config = dict(
    n_kv_head=4,
    init_std_o=0.0442,
    batch_tokens=32768,
    seq_len=256,
)
Each number is 500 + 50 x the weight over its row's rms, rounded and kept within 0 to 999. Layers, rows and columns count from 0. Numbers have three digits each. The size before them is the row's rms in percent of the matrix's.

# layer 17 MLP gate, 320x128, rms 0.221, rows 145-178, columns 0-63
096:539516541420489527483518528460525527511428544561478492438577506556444518593527477541553476481471480505513592493490526366487511479490595468420496528522406513567525531469434470489462510396520493
106:463469529490499547468455444505497505543554552496471545511466589451536501423587500478510427529510477490527470517404543545460445517439500458568442493491552505447490530497516448491551464510517397
101:503481419382499558500543601637502461497459535473585544436471463429472459394573540519473482421481548353481542492510497526502485524489535443385564466489489514498509555455493542580492458569514512
096:493565528486520538392554527592411481487525553496489476474520496522467418438476488523555493597503486537510571438555496464489419444553512486537477490528414463497524464424673509546457503495506451
102:488484485480459479493529414590411513404501458589577448521548487534443452482453470426539479526514504498469534560564593583476540524543509534480536484503410516485539596493416553492594553560443532
099:495513552479605479540475434505476474467420544522464475507503412479441524585514479499532495551504510448595540446548533537458424447491589581489505525529551515402569421506466544490586441547646452
102:558585429554516518511418537507529578473529406560570485572586509515558471500450422482548422516477497482558580501479528446450462543505418502555508528473428468575474518558503460494512543515475451
109:494524529490534557487494552472548508510576465445461437550537563471569474440581525504554593528530322513539572521500501482503446564484514528476428484362455535479487410409508499439537445482528565
097:489511468504527495448433553464510456438460493442468403462417480466529502549427599567537444481491526505405472467483468505410525598500570488434529503530463559467471469523405463493494529469551445
103:548451533430534450532464472563531529446563443506458547564467469507487429512472399545412344472463559467481549386491427502563501556574600554381453365459475610463520546442502549485497491540518438
088:553480557501472505504577475513455568523496539483496566471508539539469535414434437443463564524492396451447462507537483565425451565572500553583519560539472522427430487484537454475582460468509437
101:443527443539429468532461438441409504438465451508508525532393560574466563519400491519576504455522474545542512486520520577482475521572545527572508502534464497492513585588552516549387390495551540
096:476511548541509444533521469477498474510458561447398514570527464439524446523481450471479530446590459541524494508539455555461425545359470505509467518483484472513431570437498550435533487538427364
104:545394415493494506378547606470447540424467547544513516556456395471482510495464469499512540475487474532598491478455479501448512532565552565469461410584424563441613545529523419580493466502513475
095:499544521515522477425433536401484602588502503456569467428472506470485509395471453478570413502519536560518544501464535467482502462463420517506541484581498549615497608517525424521434483415531618
094:435491574460547487517448438596456593525494466460536589522539486535531445522583499498488628470531499525469485409479495570534418497518556476419421465447475576471484575480472507497466474523509434
101:569477473547578487501552518491463488566484528489483524418444530607626614434522408466490519561521511537570485463518426532465490518624497487475501518544488455415386526509608506463517537465493512
101:470527494527497430597503556519488548450507507450384544488482567380416432485589549468545512533529473486548512512438406502482451497441492509534490603483500512432499479425532551467551545459492504
093:443604518529457524426519498524491514552369517487480500585460444426494498505538456495486471460517469540555409410551498447437417491438569544449487568481504574473423516430494474470476514524500551
096:535446541491534520564486478448488528456484474510463562479511492421443481464460401532478467536470406490466524675546409461490516485452486529489497500526483448468489478527583533433427456562516433
096:527398518508444534572498454589489516461589474499459638501555503459501473577417468576506507468489445530557505504503515509503507545541405553446483484493504474503493397473537549419502494471542592
105:452441518502461574398503535516406534436462516569543618445516566466468543396546556452473486549509504572509517485449571536429573505478467455517530555549456504516519473508513445498432585622445457
092:513471440531501541452470433530508490597451493527483486392514583471539455518601556515571478576485504494522576493469488632498535461433556507519583436558543438474558599422502507510536427523565500
097:455386556534525556491559472549497520606520478490613516555502470506527575515398462422459463489528504560532490540490546543464515663527459516554483472533497595585536500479545488453584528561478551
100:389472530534470518523445397541493468449462411556503524568501451449481483496519396448416510487479440506513502522507486417537417552511538546476483493465393532536452521525489367462521527509481475
103:517497641405488504478520582417558544411476561568382519510473558558501506502481538432479519405521562576561580420506518543522425516475412542489550498511566519461579543379467524446584531512511506
109:475521468441460446520499528541567546529491547513454515410410533536413478500500509479435547513531483556422424492393511533594423493441513546511563490511454416461570445451490522485512577546500500
107:464409423377525568450518428533519475498476528491435517528537517485535522437425455508509474428613564527497552522477442466463542488472435498483499518561456436531545472544509571553491457473614479
101:550481480436557473517508502525563422551504497476484497470389497362372477544519489471421450460524495532563485511526473598472430525479448472534509485476395434455481479482514479496490453461535510
110:527518582547565515569529501563458421481429415577386628485524591522525427507525524496621448460500490451484526444479431521496489533463508556436504465454488547525460487392412523577497590493529471
102:561524543502535461413487527538450478536400509586560539453497535489540501456497483395573512488427574420547445502520428453436512532455519570419489478504492533483545473447456522533495453462521406
105:472488442412462578536575524465422576443473523524572482435509468455425592487459502509482514566516602340480424546519562429466516509449539536519525506513506576490479487403431446485513481409543496
099:434482505604463514454436458584456509543496493504552579573513626521482530432527459477423508545529483508479489595509475446540532429547485503532485579499486490497579466532382584519552532528517416
098:485466456490493522511516432464567517532662523500515506492572447602512451521475499494447466483477515566583397468450440554409444492585495578544528423556445462545547465506505511554580544494408541
# layer 17 MLP up, 320x128, rms 0.225, rows 145-177, columns 0-63
093:461483420545475525447429526351382423470517451464536479499468495490432426535510405563543465612496500476510509564548539444479496565415520537553564488443514477496569538420501444535520462512511513
111:494541558453465469578544519512486450490492457525454445513475506437576447456598540510502586496388502460535481575565517429561425531484486524452513421499406459479588534542567571410579491467478515
109:511568503542455572536450506416563494550587468530509476542565634454574558444445421435428495568517414513511490513426475540498499468487502442432511488584478543506575519486515440530443640444542425
100:454439437453520613487464482482530544481440492407475502519527539476509484483535450383455572504653573471499390437525489414457469487500481499548493506525537525433593480473483450473577488436468468
099:561442532472517508463461495555580555526469505465370517552498499452588629461405447469412539519448498434499487534538461485502452509578436520490464503465511321496514511429536447586559580397449490
092:574473527406398497445525583523579457617524570460434465557426502405468499481521551527520533500477438573470592440545525516550536469460497509521448532625488545488480534439545471519513586448619543
103:636564537525474610482461532443544444459615494523502491507467472582489558442531469525497482459540539571497504506497420517461490470425522545442538493527402485532519511427578444463528533503412464
110:542474459431492475434546535518511461530442533482493588492509492421476506445467480532492403553470514497492594422457587458461492446557508503438503458477440440517555622594441474402507525564577464
102:503496427431427494441477437473397479506481489415518498544390508524494512485539537476486589498448492570466538497488460574509521494544477469494514428557350491519573504544507557426469558535447548
100:475417453529526469527489422514495569484509514556447495508583468536545447483438472492500457564483521567422641528508503500481514476519589593563500457569446483521481498586540458536506480426572497
083:524512437459512461558474494578585499503516440441524498482504536523403483471448468472431495462508529525490485508435436600459425452459523490464565642512540504502578488542513528555509536461489506
094:529511502429585532459535398504508560487427599437435546597542524518514603480421565453469486407515461520485609427460419522399520464635525488482489436505510496410525427507544569407463485501459500
098:524469541538448569462507470509531520530447471478531522482537466531411503457468579436446542513523469495435424454489364518462421486514375567549571462493531442441523504601464537618616443527485517
102:407592467518556449471544415598541446559495426455592430481480471519462491434453541470487532448460480511514498444515511393560532503489435523499502532502565642564388482505582577440511504522417456
097:560442538501517486564541543533613554522510528487528574409537526555562558471468501606485521514533484575466534493479505505433511475514489476403481465464531513401507527536444523443486477549585553
099:453557521502516433507645493530532525479551402469565427514520559541523457467494528583510507529500506553470418520464529510457477508544519538556369492370558481560450600499477502537460461516501575
102:476562594506433489495507467563440517429494439530501445474578518484464537469545468516463520504427541523442487570414572424548498526510549516485492515561405450529493545542556476477524516468533511
107:509450533515438540580426530366430469518505536436523630548516503506476519479431460459493544549520531417494468460632578405507507540540465586501485469480531552522508567458555496473448484538490475
090:407436458435462565541373569448481532523525426491548628478460532515398481517468462435536502511564362560518439552443608477507533480459487517471437565474529502513548466437444591485477561538432439
093:482532561488541451581444538445416513540496459509586481500581549501558569468543534451527472471510533551541410482459557529469488509438556482512436483552433413480436513512427523564516466543388550
101:548516488578462457533518421417529502450473623489426532490484502462465498532480406485527441521539523539559504545482589425433487457470491533500506505528578458536493470486464425465509430543521454
103:448467473613481513466479489510466477593551550499571394446421468417480542468492452382456416471477491537554449477542495418508507484493480458533509489525487498515577460520553531546524433484475499
096:571522567408449492398503539504479464416498432435472531523400474499531502442480551502495505425559511415515398495510448469551519466489522486494518490409464433565474503502525437415521435448447538
092:522497502467515479449482500573504396553425513428569562549523583462584517503548488401465522604591453533549401532417580531405468538559436543444526585445458543546496538461473548528517462493508590
097:482457473556524536510503486520575414468507574509609447638564471525470445482508469568455514543484512515426497467507456418475439500479534380483444400399474442451576639494519449510521525553535528
110:556497524504511505498401423482569445512513534462525549387442494422525542435552482517449535511628549503442530515500512494481411471505495484501493461476425475483449462523480502529499518468543518
104:461465581508554439518503406505477551514552500501533436531405443580474559579501509545490536488567499526515499456521600537691406468401488433461552487499551505506522496545521590430478526465523494
104:497522448447557509453507547425488445453480495415467452477509576494490475516464417553416410455552533497441527445434529414485443581542524473463466554572561439492557434567593601502563575511531488
101:556446613505580451487534486501412517453475453515446514501447557506441389427552485502470463465496521529430510453430520585560435523496488541527515436427494505413458494568475660502551561500567514
107:602483523570500445505517443384565479543478485560506669548511498539537492569552486581442518541564403502520518478550497527449495524539478461504441567481558487494432488485475559525461473425532465
104:426471476458549550430484554452390490494509528355462533464495565514472507496484436559495423456517435540459445485468583551467515475490482463568511589623545503471450508537521520487550510483516512
109:515518423457505499514414610431474590578521440498506527476353503466583526506462535563512471435452539589530531436522573537507483529520552495513501577517543490570563540495505475420498508417442486
103:432472514529519434446462464526505456466454495529457449491464583513471531472507468504506549523465522456468494509561561418483490489557580636522444560554400532528603497492358517434530493461527402
# layer 17 MLP down (transposed), 320x128, rms 0.218, rows 145-177, columns 0-63
098:462504480548411512428535413515521486498541491552573488446458499514571571475515526503503541407509558528475632495491492526447449557471467515578357523521452598523452438571521462480484398516465445
098:566459471487594431408524512492526476538460467533458546477473548420544557453523498444495477535486481464467451542520467426511486456485577486542514547549468509453495401506460370488507561450455545
103:499493468481434522456513513495492581479553513468505562546474433493596520500484541530453514500406516535482502465479451560432470494481539507555465440487505564505512584483572620501532435538494507
095:479483474517602581435514470492534505538481512529451652533510536567409452538525470525491539591466580455473476581538520582529502485413422478543479503466479519450525507566454548575535465464505459
095:469560539530448558500552464447401537376531461596621469488600419452530505521593516503472459504535540486525416447494565559549448487577537431455500472468507579428581515566470511412449578482488499
101:487494486521394567508543510436585459495524527521411453461509586531543523474457455548499530513614468495521479509545547525593515400409561604557511521482417472514433471461463525581533487537447542
099:457518462508536461423458364521556505609500528461392487504594572569493410549504483532519536527511478531461421496536502609491507510458466473482443498573527412542495511514517432485435500540438501
103:491478478497559452474483433438480531536418515474455443498461433487519514563504521470425497443470581458452458519462523608460548496450454584384495524555607493500452537392546551544436504461457537
096:417469524505502567499506456438435494536422559430516494525392511474563439593506476564640504465481591540583483512511526506449491506512546464481459493519528523502490452427481416455572533539556495
100:568487519484478465507467524433590393511451544533612492514400479521489551469560491501499565599418435439506494530475429580624398567467483486470520446425554508546555460500479518539526437508550515
094:470455494491377451462448470452518440480482486441521467570430471493552404582493549575481539479479600488456573488437567531475516469548529449502494446466561538529480499491600486535474451506489525
098:496523499474486480539506542488496527509597467515535434468510536555493534539394465512530496513454574455524556557395450531500484517494509547405422487473544542478417473490427587540537316449483451
097:561511507494462505435580496540555567483495591503518499588468613479511422514558477444548493474462616483543605512546624399530529519595498504503450424447508440489489474512445424608489536481622546
099:505474440572503609612524568463439520464525515519624478510503527549511493507520519471460508455514522393470516517604525503472514487573519484526519427533537527535462511506571397448635509561450616
100:506552484473484480484552493493509504575534558506582493459467434444557605544498459440479539556511485524498493574504486469482588526410566494434480325564511500531465508506416417410460515481560497
103:454528567533484519516564444512407604569379520563486525377563508415454491531497495499453478431474416459506478486546519485518512501459498498563481551523490564478484500498475505490488431562464540
103:472471486526437520474489401466561486534454441428434511511485390510546563494458500546462524614503462506498524571424496408490453489461491530402484566482457428518480479525460510461531479527473479
098:499510573480494534482421463555470425468457482454531478567513530524494506607523531518529586452528515516399545510488512492556492415499485456450511485483479474462416457412483485496403512536491472
090:507541505507550517560461514456453529455494506449509466459443505509526478492460548584469487450433598593394445509554561466437529532544525502531484526551420487393388480453472390573530596407554545
096:518517457503537507410425541511527509515484470506571456498506590498665513467558560543459460426488513534529444483504590477450546475552495486373525556556530438397553532589445468504465524516520475
099:511441551445447523505538468456539514502460543455553537480479565476473450490425463538451475587469448471472529546456542365422552531508496578508410521472485533525485550451500428550472524509625530
102:481594551432580504546465496525493565434521488509479555571580463508416413535502461509496561562547488562422509524517470459504507558496455547513449444490533505387464554542438412478509482477516451
095:469508445520475534557565491371520455560491395533415488510516495461453446533516531460509527525523487560444502523506581475616430482441479557493490517431489563469487503473484569568532555481492443
094:437456471478542437495431506525489551491467487549608476400463601653600445400477429553565625515485534491588517567518446546540540556437489521532506516566538484506465476583495418461529502473526425
095:497479494468530506491466523516545525494522493414517604560538436538460579545565437394412491478590483605484559528496502589465563430455408484557518522473421531445464539537556545532503430556515546
105:505540479510510386598453556445579573531553591547641530473540507497523448475459498524562498548479564491461533488538504592491445550448437486451491562493455490468509522438530502500580507539471467
107:428477524490399386449407515554467515460687499490477548482471497482493461444470522435506592515481426441494488496529508514464476529446584467533482514524402416448446458546499545463370466504571418
102:552483514516522459494567443568517473577450422622471509454526674504511506494576520410501538453424554510531451510519494438516485591410436553499600435494500643481589435413491542502508525563485508
101:508492421508440463440604484495521427462526489539485504548519497438557463550499457554495415624556517515444505478489551635466502502466447429542394533486546544434509469498535626529510512526534555
098:475438499530496504510468464553376440524429593462560491468440473543554474419451454489416553569574455526592538472526515494459512468487562522489470527586509454539611466545470534438587389533475442
104:511515518509461525568544438460427550548582322537510461515473538417526519480483513478445446614499448423405390474426404466493464584550454502485461507461435516482478498537509539584474536424569444
112:458545522460467569474497415500603488547475431439504436526496519526537561550548485480373519511445609423477579459509610584543530466506544452400469546519432505486522485517520475540487430494447555
095:575469550519548488540567557516550542431601485540559428447558465496488462506568481341529460515484500589522482464504439518523522508494532552549561469480499454513509477553607503463470566524493571